From a checkpoint of a small transformer trained on Wikipedia: 9522 steps.
Each number is 128 + 24 x the weight over its row's rms, rounded and kept within 0 to 255. Layers, rows and columns count from 0. Numbers have three digits each. The size before them is the row's rms in percent of the matrix's.

# up: layer 7 MLP up, 1152x192, rms 0.0857, rows 1067-1151, columns 64-127
# down: layer 7 MLP down (transposed), 1152x192, rms 0.0823, rows 1067-1151, columns 64-127
up1067 100:130100157119093142122150122159136096122125091147100098123105174150118108149080118122109104076141149132166152063100119118155128078168120163147145117146149120140148122148147102174168136167139103
down1067 086:106128138121166115169161116088089113134131168105149128133147111123107134133114124127155154123129105103106098129156140142115118148124188114113112120116114116158139114143129157113074117133155146
up1068 096:098111170109129093094106167136085116166145131121120154131086173132105143086139145165102139139160116091128155152138169102109122128137136111142119120131165108112130124123111186139125142135139129
down1068 093:146129090139162158143131147154147128133147148157090160115162134163121140147127109120150110092105156161155141127097133125134125069152096180141118103110092099162135105126113109121117105150110132
up1069 089:142129119108085102109124164134097126098149120124133119106152128131168152148105147109140196154127138143187160118163115163118199164132148141143152110157138095130172133130118161152123171142127094
down1069 091:150134098126125136156142137145118141127095114129115108120136136143144157100159159136120071118105108110096128129152102138119101114113138142084143111050117125160093098100131132127138125127164132
up1070 100:113131150136123112180114119140077131127138146113104169163151103140118175101113150137151115098144122116112138144099109113124108127110124143127140096152169096121171095104132128131131142154177118
down1070 094:118078164112127121124137143089112112122148099140113138116152103130108123153100066125111124144111178144151120117149106129151096140131157144126118165117090137123139163160130111143101125145095158
up1071 102:153078125143128122121127137117093077122144145110120100108083147109106100137102124128123099145148119174127159109108154126110168152120142140148116103139104132117105150109137098129123151148161064
down1071 092:135144064153158124106116104136127162112153189183087132129118143140150137132106157143128146148132133129119120158152147144123114138117117090125187106130121101119140124087112145126161117071115122
up1072 121:134143189127105100139126139152121103107122103106108135144163114132081152154125133142089087090129133091155184126086143146098100133131110167090136100104151091116164146115134161168119094122159137
down1072 134:139140078151069093110091129119142123146130112129121172158160152102173161078132161152151122118085120119134154121118158154134092137146087158109133168123151148115117161153061098137166120114115088
up1073 097:098114112122122126144143138153097108188125099097109145113144109102121161117117111139148128098121114120159162116101133147117142136132139133119108080108148127123133176129138134133074128124160130
down1073 090:102080140121115125095093097103175120149121135105137115116110147119129110160122136126142134152178170109156126138096145179126104121108083081129112156135162122140124142149124101090161166078081129
up1074 103:128111128132167052126088137135117145136155091105099118136103109108148134102132125120113111142140138121123118143147118121155170157152136097124117071068125120111124131127139152142108131159147110
down1074 106:104137146106156154127116124119095134135110107086148116138131148117147127132139148169081123147126130132162175133126158128134133124112133138130146138138104082119104121107112124129120146107135158
up1075 104:134118164185127081133156130147099141122077189108109108111119143133090121140127133160122099155163123138175169132079148119153123145143134162119137136111176111128158136141091102130136154157132084
down1075 105:116154087112088169113086145165117149117122090112149154189174100101137144110190181139123136128130183093126130121129155117158146109120161125119137149105092111115135127117098152133118100100141169
up1076 108:150153206135139089135111149129116130154104127131104159101081155140077145137095142145150099134133104165118146164107150108112092120131112142119129101125181123115128129128156175132149115121143102
down1076 122:122166136121097087124148115106131147111113108119134149177104150158107091143113142187166125156099118137124139147115118149119090140108067112129125152132136134110156133102128109151162135165149118
up1077 097:093139142116180139153159076078117114094104143124110120109128163095073161103113120114121106128172152150172157140070153131109123122140118109161140154119148130131136164147175079116131114141133112
down1077 094:132171141091116126113096143163102140141166105096115112152138080139133141146180168138120106183076125121157109124169108127120136144119136163112191126141126105100154113184079165134105128095132167
up1078 106:144109135131154143153116158159109140136141120103108165135141135125127138163097139151140062101146109134172125111116134089174113094162131152119139110094137068155154152152100134158093112151119121
down1078 101:160141140142153117132125119123138129113142116119163127114109097120143085128146185099084125120129138130145107084098112187142129100110160116117150144144137112132149105134148130065128138139095140
up1079 094:117138169136134099173144184150180161119146094094109140134111132121170128153123159086107084094118129110141132128078112152131135099125149113102180076122110083116137139132157157097132122132147118
down1079 094:139120119120136125109116103123100100143104148168115139101111127144099124162133125153115149123145123126090136121152146143098113144125136084163103158084125144149119083164118144153094126143121160
up1080 105:102127150141132120082154116158134120161138154124115141096127104144121140155112151113107136155128088160132129127095109102162132100176136174114142128111122109126115143160120129119098107140171128
down1080 104:149089149075147114134142136124133145112149157116107177107179154138162140104112114144157073119137109116137150143112094162144122159097167101121090136100100169133118137101099159130134141135100131
up1081 098:056115117126125122136155155118119092177118124126100123098108161080105139158119155150135102137130124109146100156130103132160108143127124112148134070133155097138140172174140126108089149148162129
down1081 091:161087097153126156110068110142153118130143158131144161156162122165149092108163143145138163121119141150150118139136114121152117107123106116084095113122087129129157071142111111118109130143131128
up1082 102:111103114133089140157102108109142139119158153140102080161117164113126149107109145162091090149170148095134138112149142108158157116118126130135148160133121117115135133180116140150093131125127103
down1082 102:161115108120128116109150120145118113071141104168130143145124160152134053172103114136129146130151146165145116136108143115101116156123092110136073122162100138151129126075103113110142128136118146
up1083 116:152110145159192086124128146153084136161162167119109136109080157108094196111126135158142116130140111107148144099135140147150163119143111135132128145091112135110157149133097145170098093161110114
down1083 113:129102160166133131121126143148136127147125136157141129104103190125147093134075078138112115146128124145060143114144128164100103116157120122130062146118114175110119123061105121130130111139151129
up1084 095:130138187120161104124133154131135121099104118129103108109112142084117137131095135104111126121109152152131106168162189126106125125144118126121157100127105098120152127095109123139125122113155135
down1084 089:117148145137166112111129107149153131143142133113096130090132113121141109125099091075121113103174112105134139117088124164128092126148123131139127112147132108123120151150130087122126126128100100
up1085 100:137120145142129118169123145120160139121077111129113160121118128095107141140100145082141074131142110156123108153108125150100100099122135144112166094124130106122168116106121099103138127173141161
down1085 102:120107167136122101069114149082176137112206124114108104113103125136131175120146107137069117111176134099083154098185118126129150133130184124135149129119116146132069129139127153140124119130117147
up1086 100:117104141134163095154151120152158162136135150123131075104091110119108149149135148115098067150118158128132109135121153110146156106096139138122136123101107125132124127144117123102105119136176094
down1086 096:168150112166105145079099104084135153126121113110127140145183128111140109129142158129184164131150140126131147125128123127112088130127152085137145103133184083122139140102134133119165119136086126
up1087 113:106138140119112121125157111166134127174132116105122131151098114107079179145111129150163145166143109143136132127145138170158133111129122131139129121137165104138104160143131132127108103157171094
down1087 115:128105127096154148109119124133169153093157122100149177174145148147157125168147174084120134130118106120138148125148110135161146148131132089127183094133112099138097177114135070127115097112089095
up1088 095:130149150155124117112111118153136137114130160146096092160098128105106127095133157115158133073124142109104134120135122069145136114103127147151170125113080073135139124133126134143149150138125120
down1088 099:138161150113107108162139129118146092122090106138132109061096145192125096105138150145099120118178083113127152130084122113091128121068123125124120099134092121138111118132159115106162135150104135
up1089 093:095108109110096111128136127139137135076145139177108143153091120086160167108138139106151119109157145120145133060124165136127107141122129100129157113125158126098122150108157148117148086141148132
down1089 086:096131134154136132103107124160143139142067125082130153165141142134092101159164145122112158165111135105133092111105144128069142116152124120139175131113097115137138125142111154108083119160098099
up1090 097:116139131088148117133121129131128125173155126130120131150138136124107169141108144147100127166149096155138117122113152120112136121144148138137137138109116138112086119150170183131122115138121138
down1090 095:145143151123124144124142117160142139130133121134115125106136172098121079114114119112139123129138157117155114142096142114158110109112099114145075147137104131142164124100094072115107146133166125
up1091 107:102131121123194133115165133114121138147117158096071138113077129129055149109131155131100128138123121116117164115156115119109114135081108084143130130119148119127126174174137137134129137136140147
down1091 114:123129157159144133133142159108140148081099090151149155148104128118124131136127107141115089142104125151116128151096158144176149147150105131125059135120133135073161115124114144136124118096128128
up1092 121:074082121139131139157167107158102101125162110106077155097133147078117121164147123133101100138132067144137166148124160108155167114126095130157116126143100116134132134134156111135097123141167083
down1092 108:150120141138154105122150144136086120099138120150143169133111126106134127137139246144116151151121098127138140156144108137124105111152134123105188129157119097146127134174110131106108120122137136
up1093 095:148087120127127044113102103122164155104146155136129093138129146142123146153118185127148144143155138107128144114167145163143152142090147123126148125100107030114133136145154139159112153137144118
down1093 097:156144098158101133094112117156185149125126122185166117098147131138153082127143150137128147121151154084062113140132107121106093141064128129129113155128147145151122150114144113130130193117095142
up1094 106:114102120086139146151087174127123156155144126094104136161097157071116184109090134128135113140149090166139161107113138120140128099139087113138125119158173110111106146117162119123093139112147116
down1094 111:151154151126135144099133143195093157138090124126136150120143124054156135062112135110121115105119156159155146181105166147126119117106147151065172139094114121124137126115108157095127148127115152
up1095 100:122112109126149117148181106152082079133125120163118151148085123127086166125150136161114132143146134111142146080129112140133111082119116136127126119142103148148137157138123094159123095161140122
down1095 093:170140090138119124161112083152131196113117116096120115132147165130124110141109106128127157128114121180115124139124162121162126116140121142150095114149150135120101121100146088090140134126142082
up1096 095:117141134117134139116114122166105098128144095114134121134117122106118141123072133100094126133137112156128180131132093112106137127159138131146125105153153127129093193101130164182137135123159146
down1096 093:105108096082149177126147122077143129100104129161138146149142102163148136127149093058168157141144122107103111146102169119157123133118130110119138129120134130131171112188115078080133128120123143
up1097 107:084113132128155134114160101101103117159099146163113106130124102129111153090125128123119136142153113134103149132138176136117121099147092120127121130109156121118099131111135117093126125135150124
down1097 107:152124150148100111165099115136117116127173139142166158121123144166143097139147096108102094128107131146160097133143137110159137096129102113097113122107138076131108135065160079131172141145095120
up1098 101:094109140163152114100150111170119120161121177092113123151132148122142156145146154110131091129156142149102118145117159138111128111087114116159129077117076110115140141132145128144139114141181106
down1098 114:151120129089102139148102169174108132121167129110129139130130091144169151093142148136115140136169116110171149138125124135152152130128118153143142143108115097136107077178130144112122148130160143
up1099 105:115104170148114067127121142140140128107117171124121102122102122134128161143117123113116112150125128090144142139126147116118123090128126149128137113124153120128153126160111166141158115138155153
down1099 105:136106151116126125083131121146097130128153154140135144106147171101133123111144143110152098160097136136171137175126200166104132099116115159151111129110155093039157144118139106094137129112129130
up1100 101:141145137107129093126176155148141172112129159066120081110137126123104155136131148142130087107142138093185162136107117123131100128094112124132135140119120120138130133158133153163104108133132115
down1100 106:144116122112138117102065144069101107128115141153127164163141155137143161121133112155158119145094113140145118143145123127141147163173096091114126139137143170135139104081137165116145145143148153
up1101 094:099122139140122131092129122137106102076124163128123185104130155105103161137127152142095127146113122121115150148119109124138183118144118165159133116172127131127137142145125110163098132155154105
down1101 099:107072167087125159147108152134116100130094151120126145107156121167145080108143170129150119116131139131168120111128110147129114104128120143139131160135134087121113100157152111129119121137086145
up1102 098:117168157132123132154144105170127176122137113129098095080119148100100096142103119127156111108116162101143148090121116100096126098108151119120121121107106125169145160177138121126132099125147132
down1102 092:134117144147149099098154183133170169133176121114150167106111084117140147105092119099127086101121114095097112153139172153167111124116161134103127116120137142110107087105148138128131113164127136
up1103 112:093119138123135111106127150177109062133134146139068142151093147117101174128126150132121142098127121125132168065140185116120114148165097139157153124109142124113114134148111103183105096211099096
down1103 117:148130117134128092093104113107172161106140141128148126112167105104159117071136130099116127128132177131098141138152102090117098170120138142132115178121120140119111105119133131111137124127132089
up1104 094:110114157081131125109132118132098094147151138130134139133152122136140127154142151166074139153145129113178135101109183108092165099161115112143143135160134109144159099125093120110126122110141126
down1104 093:148141094147115127141142148103152128119125110148094101129137134126140089132167183134121112100147143113141071168134060197141124145119131170115136122123142120159091162133130115096140149120114133
up1105 108:108111174117165120156122156148116129127140185083122101143112170148097146131104127134138135126189108135105140133118157096144173083130111189160187095144151108145133151127147116138113134168148103
down1105 116:136126175106164098129165089186083112125126110135168099139145138171147100131102151129126113160154128150128157108115142176130122107115112117134120162144097170130114106108165104163156132125127103
up1106 093:102103118099130091109104083084124121105131106146123089122130160122120145098127144123140158104152097100147132109102114165134150127152140148121131135119137115106109149144123138132112112144111137
down1106 095:117090091128109124134147170137113109142095091140126158129160148131135135119127118120109115187126141148153106134132125137111111139149105107159155124124108113141125102099111173130122082107143140
up1107 084:120115161126140079129131138108138109167106122113126092160115138113095170130046143114058125143157080174159164114106123117134148097128141119152131080137140116103134131151130148157122105138130147
down1107 125:117099157122141125137118128132130121143121150121116128136099132113129153176134164163089117134136096156182169147123142122174163111121096118143141107113098110142150126119123114163111106140107127
up1108 103:126105117133132142127105140176138130188132113097125088098119129111151169135098125121097125139167102137130171141134158127160131109133146146132118108076076128103114155182142136132103143122171146
down1108 112:136128115162118135084130177171136166108113123091160125079134099114130128104134084132139131104169130127136093145129163181108142135124133140143095142097135113130148094142113105079121159149122146
up1109 096:158107170089117126118163147119139120148160117110107129100126144097111102129110153166107110099088137115129149103113109114105131106111127154129149117153124110147156117130112080134149124136137098
down1109 094:123137113100134121123129165116164142102107141120138133122118097112146142112109101139106069162154104146126133180134168113105123153111120138138098143133130148123154120107144105135131156127142158
up1110 096:125155151096130109123142125100136089098132115135147115130108173126119127143065140114071091121123091114100128128133146130111160109101148140145110087170117103128095166176154117141135167132148142
down1110 089:101136140183125112090130147143155139100101128141106155113156113095128133171109119141119151149151171111108075153122127128115117122130089103164107134103132099195130106112125135096162179125110124
up1111 101:111104145162140085138147111166116112157136169067095131130143135144099152154133136124093077106146101116136130167137104102162119112146121183131152125158117130140126148134143128163079111169145112
down1111 106:122167142152098139119117086126153135118128125104080142117085139080090119101105095117157115159120211154162134126136132130088116149095143121152106109149108177101138129103123116139145092127101069
up1112 105:088144170080164097111117152166157114135114127077095108110117156092079161134124138142120084136121116095136145151126118128124171139104132131134152106143135099098092144177106132136033146134133127
down1112 103:133126120121115174155152101131138141083174145092157157139136106113140076129139137147090138109131129149131130158141111127127149136135134121090100087158153130146096109094105119109123141132111074
up1113 094:153081146144116083142106122168113114166126142078086124104129126163120174143113134142137072146211108144133110159111146163165119128136125130128126117128131122162132136149146142151093118116147163
down1113 092:088131120076143115135097141144129133162137124181108137136117147090100123157154153142129145112044184139175132114163118098084142139156140103164151107130125108135166139165135105117147125164142116
up1114 102:145090119163103108130119125143110136122151188117131143166113114128127139122131133179113136143181139130111124115126123110119109121113113116161133127143143106128109133135111100146125147140134125
down1114 110:104125168102164096105139068108160151133134123153136127137197156112121101146125054108132118107091122119151138124116107166115126110155164121118118131100109179119160128118090153128155073099111129
up1115 098:122136132113131087146115147133131131172089118110147130099109150119130132113100153157127104169159134125159141148136158155142129127115110111112140071128125120119116131122101127109138116142159089
down1115 098:119111158138119117154140119117139122113137137133138115125134135111106096134088131115163137083077089111077127123096150094122085148136094143105119146113117155132178134110134143171160126168176142
up1116 098:158092142093160132105151117144092090123105136129102121106111095087143138142150109134137159142138112169157117133143151116132147093153087162142132131143109122149154115127145105131106092140123139
down1116 095:109147105149098114110117141089146165149112142114097115166097133120081139111181202134147153094138142090149123126132068137113122159112163105099157086103140050085161147147113141147116160141136133
up1117 090:102153122123110143129127135184130125127158154112097107137133117104147145104140143130121147126147146105135155117147106079154116117109063143176140119134137122141143130162153121180086123140141094
down1117 087:146121142116124093143125104191138165193124143128134115103085141150127129108124160118111132152117126146130135144149085132099118104109150118126189158124113103084137134111092179091147157106159192
up1118 104:089130121093137103175128152160122125110178145091112130126105145105078172155112111153119123117117089138150107163121146141139140127130124129138143128108125131141125142119142154132086095142178158
down1118 104:109094166137133137131121128130109107118151115131139149127128149172111091131071075121120091160192136147124160121104136121109157113101128114140123110148147144163112147167150092133149164144090116
up1119 112:123050134165110096114159127133118121133148106109105132107137114115096153100133141120146104133118104102135119110150114111189111153126092141126131121086138103134134124122142148182104097154164083
down1119 111:119139113102152115083103157141116110147093103148133180115109144100188147164127135199152132189147042120132105126127151121089124136109119135140122136164094118116134103122119156105144151140153139
up1120 105:129127108099121118103176152118103153173108137102108125151091175109105166151154154138074127135183104138146102145143134136136150119160122166187165160142150116126130175134130088135089156141152153
down1120 103:101114164070118137117161107128110139107190140104175124155145114102107159137117112165126109124164124157142146117129151101118162162134137083104109130094159140136137146139121152120137140118121157
up1121 096:134101117116137142156099134183135132108104160071101120091125136152140147177148120117088068140138094133159140156129144095161181058138098139147141149088097120142128133105139125153136133122176147
down1121 092:105159124128094127089128126116118145127152123164130127139149111118117116109115148106129133151116170150111149103125054113080067141106159112141138125126125093148147093127098153118132094111104147
up1122 110:098121144140163149143150131129128110123141183106096112141080171133109158142113128143119119151116107137156128111122155125134141116139098135183152139143152108132120124116172092138091113132159113
down1122 112:127116086168098161105126091079100112129111159132115170139113143159181128099165184121152138111082138158124120120142100095137133136139182077094175134116082094102095142127141135126139104134140126
up1123 093:122101164083163122168151122142163103142133092160111119104096129088131148177059153098169145115101150169149142115124172167117130126115155078137171121133157105098118124132151088113127107144132090
down1123 084:144158139191128082164121111157130138127126128096129134116162131140112112116089073054118118115182116139119160123126113123119071136153161162129119132125128116110140099116098113165129133109133142
up1124 096:130127131143140094143114175158135120135146168102113081134107125127153166101117194084131136133131107156122130147143168128117159129117134131125189078152114071127131110137110131136089124131170101
down1124 096:122164096086108151126143116102153150104141105158150133132197156147134098125078127099116166101111130110127139138132114182099101140117157097133083143126121117162090147103078108123165113135117083
up1125 104:111103139174139148181137148166101133149158150122115098150162120076146134140083148107129103120100115181150137122105122159128131148140101129142136087115069116116181163105094142149132151093172081
down1125 113:152135138101134169133114111133142128132135117127130096111121083090126141110135140123157186081099137089128122075142137124120141173104109126134136158151135107142151123154135139107128112097190141
up1126 092:123089142110131131141154121146139142105157112128079127102126148092154193114136129161123109142133152142135116100146164147126162109140120158138155150152097137136148112115154123118122065141104080
down1126 096:125126085129121118117123144093126119108153151140093125163095142149103098109187210129126167106121137088134150119139095116139111170108157155106217143109124079097142151177107151132136124174144152
up1127 102:113128150117154153125137123113118153099115105109089128144084136091128116169147144116122151124123105106139146117134177167077136119138131110125164131134131097149086157171157080122133128157137100
down1127 105:139118104118113137096129130129142131179130146138156160113143115182160136103130071155144113128131190144078135106121115131214115169153137166152093153145104167150134131098122117153140099146111171
up1128 102:118123124144164089155140181133142102155130135118092136127108129120112135162115124093119109109170144133136105167121157142180136108174127154145143091116115133118190152139109150114131109171133156
down1128 104:117134152140143168116126141132197092102116084131139162156112172108139091126131165100097137165117160110118148139098140119119132103135157110129153111176128095140066144130147135099130149117089095
up1129 094:117101173135147136117108081135153112132149141184118157113091138108133145111088171138125122121138111137098127130118146110104133119105116110133171116167129116180136120127162115095131114158130134
down1129 094:107156095145107130102145155148125158076098108105150062158109098126100130133110139106107107138125121108119151115181110134122108138141133156136089128109160109127132134134131133161154161131082127
up1130 103:118131193115168127129110148076096142097113109112099133128137137120104118144084127113119102077127090165146169129113135101075147122155128128111135132103161121109169128136184085134139142108135117
down1130 099:117148120129098149124113123155102127125118118148139185104132155106188156146125118152188136166108126166142109148126161144098134110103126121115121117132102127116114068081099151128146093141127134
up1131 102:089175115120121101159111146129128152215115107101104148119070150071125141116139139114127079138098128129118120138165142142152132148113103119164142135120104111103136177139153107128106139118150125
down1131 101:137111181143136134138117096119116143087138132112128123147164111138136128104162085154147133110130129146122118128125116105097103114111147161100110131060162160165144104111125131126104135114138157
up1132 101:133180119160099123154117110133133109078136138132086119165115174100097139108121178135093169117137145092103133129128162131115106151136108149140158142149137133117133175153105140169114161132127103
down1132 101:145096125098146152114102170125135136141134152134139120109093140162168141128166135110077165139109130134157183150181137130105147144130144136159127120103131122123133115123132125124162111104166122
up1133 106:107131141131121105129151072117156095115128115138108104116119165113074115188062127116086125110148158178143137110094159116107124129153094142188144095101128131129142198120095120122119126189129161
down1133 102:071148128123157119121137141118169123152139139105116116125179123111112151093115133086125153143136125112128113112160128112141111148122137149148139116110161092119144121215128104151071138144101093
up1134 103:078126155149156081158148168144148130111091154132109143150111154101100144163109132123132128142099165134106112177135147144122109149133100145177122142137105138107103141109126096132130079137183078
down1134 112:124157138137081108156097137071074137141162115099151072172120102100103138126144195175135142097145135088154129108118135121115136155120126105126182128111132108152110129161117176112108165132115129
up1135 103:133113165130153135145140121134115070157128120092120107126125148093118144148107130135121135100134064156134146114119147161129141091099129100150137086112090110146175127150115146159141121191124128
down1135 101:132137133091106131125122145079155129123138129097112173144115168150154065128113118143134162105133154085092113128114120116134128093137106109143079097171155130127142117158126133110117121129181146
up1136 106:134135149102138122145126104076118090123135176139105154160081143131118119122126143135150141126147101141124140125100145109161091104134101106112135149165174134110149163146131081134118095147145131
down1136 108:116163141135136132102126124148140151123142143128097118135161120138151162151133179104136117082069123159078156129086144141166140134138172128144143135109137133104096121095070161123112093149104133
up1137 095:076102124126138114122115107112156143132139112082095141107135135133122120191126146135153056128113112171149160143107132133134147091154085112216117084114070118125145153117119111140146127118181087
down1137 102:095130108135107125110097180078121122108124133109119118148150139126141135095104163153142163125127108122131136090154151108172155161117132114150178127133123158154106146197104169132080121101150119
up1138 091:106130118116123125139100127146145106145109099061076105119117175095119119112095154112120107117143092148154121107145123088124150155170135120129152092125106099112119139176143157120124132146170134
down1138 086:146153168163103115134130147150148124122160158120185144130135137129093112120145105120114187124125133122101099085111115119140162104136135125067159122126122112103133087116111078124123134135139121
up1139 096:138076135118142163159122126149114118151133126118118125103096124117077160132147125153102132154158053114148162094136159114150183111115093143105120098151146122125116132145103098152105192152144129
down1139 094:141099152122149089113169151139103103114155099107150124166154128106088066127140103189130118113151136108086109132129130150141140144078113141121090134154161102107134146122159142124085125145124120
up1140 104:100126167158169126144188137161082141126136146143087080132129144090108115119098134121108118094133115127124140114135142114112136141125128154119159111114120126143162164140128117140072105168102138
down1140 093:138128132167133159139138121071131116082162133116155130119133130129128154146107118130131123142079099129123119096084158122155132117134115144125097117107142120139112145065128144123120135120137091
up1141 097:125155149091139108155152146127143101145116128088104086109110154129072144133098124101086111122154140108170158136112124117110137091137144154113134089113117115111165128136170131155159176120192147
down1141 088:133135142141118130136138137134100109134154115175113132156108132130157097142121152124129151110085120112115081129147111121148103109130160089146173131170113075129125099170148096128148109129087131
up1142 102:129172163133089089105186093107097124127145122166121144119145131140123151142078128157133159158142114151119142052159191111125113132142127135092131101129173127148124144147098146150107166153118087
down1142 094:118112141153148136125137156163183150139100076145109110145144141121125097074138098162132125153069112127140114130160102098144130140064134111124140092128133139125132112098141078102170143107107133
up1143 107:125171180111109111148118109110116119169137124165123140088066121103138125098119144147156107151117119103147140129119152134131114145118134109125161125110121116151129151121138117103115093128158115
down1143 107:154167186172102125106099127088145155111160120115158135155098164099106161126103121127134102144171115087125097156131128145112113122136144097165114114132162107101120132117078127152107138139114137
up1144 109:123159168129184087170137091165102159092125174132129097148131126145091124154116149113131104169143132115137115149090155127119126118138116128107157130128129073142125150128166113140132128124166158
down1144 105:085144113166123110136125085117107137130090153133122132152133162154124100134143151155121087141156148100114102140094108115126124108102125110142153184143139173155102186174183128119141137112118099
up1145 102:133149128116119152120132105120153158116091163130123123161120096120060174174123138154127145145129131124129185143122120096146148078079106152146145141161107116122127114140118115163129106099148090
down1145 100:138165118090132108130136120117147135143170138152121160112128139145143094123127139095125129111154117123098107093107144163134156141102152148151104085111141139141124143093138108100125104144155110
up1146 102:142078154143113094101110135122100084113145166147143081124106111134150126108130156164116157109166154141135131069114142124129121088134119154120126140126163110145128122115121154155140099182124122
down1146 094:135129123111146105155144140134121131149104135085101158149107181091144128146135120171108089102134132113132132156144100122102156128128190130121111103126135161100106166149093123123127154107118127
up1147 101:100143140114155134125145149109105119161092108114116110114101154128168152156115137137106087133110117156121118093093139118150134105155134099137138137106118124114145157139104153105051075108145131
down1147 103:128091108086115114128189144119150113119150149132120108151119106164089148077134097144057169135123113107163157137142082117119149127111160129127104161147162141147126118113161124119164153162160116
up1148 100:159133106170113119163152134133091137140125176094135069120129108140123169164107129098122130103094087149133124119148120151145126164165127181162139143076083103099129138171120151207131114149140156
down1148 097:115093166106107147135127118083170186096101141098145119141132123139169109100136161145112106147133128105141131125106106133168138108143129121086148136119175113102110123133117054060149112069146125
up1149 092:082120134078126077112162178122104088108140116117102169096108114122118149114139142100117098137163119106165102158090114137115137079123126133159149081131140118138143147118120140093136161134189130
down1149 087:164121156072131156114144107118137139121152131192152110160087136097123113142093144127080114113120155120125126080150104142097151130143117098115198127123148131123132144159096119130111103124087146
up1150 105:095129122135146088124138149152137090125118120108060139163123118098118181121139159127128151137123100109124126090151158085142103097154086148158148124090103121095146120124130163177087113133132138
down1150 116:111073104102098103134125112125118138122143097140155121147130125115140085158134139117116136135111131137110137109152114142089116156110098103167119125160123098143143121106138090132145155124147124
up1151 103:140122190095136126128130143123093112142153103142135143163103142102144128136071124169096097148130091157118153145158148106118123076100108124166107127113127146130113140122126148133135139125142107
down1151 101:118137104133114131161133106144133161094102121092104117173130078154053140099137062144126110126179161088138109155115117100111125150108128157132068123088142160130117146153137132136143164178101126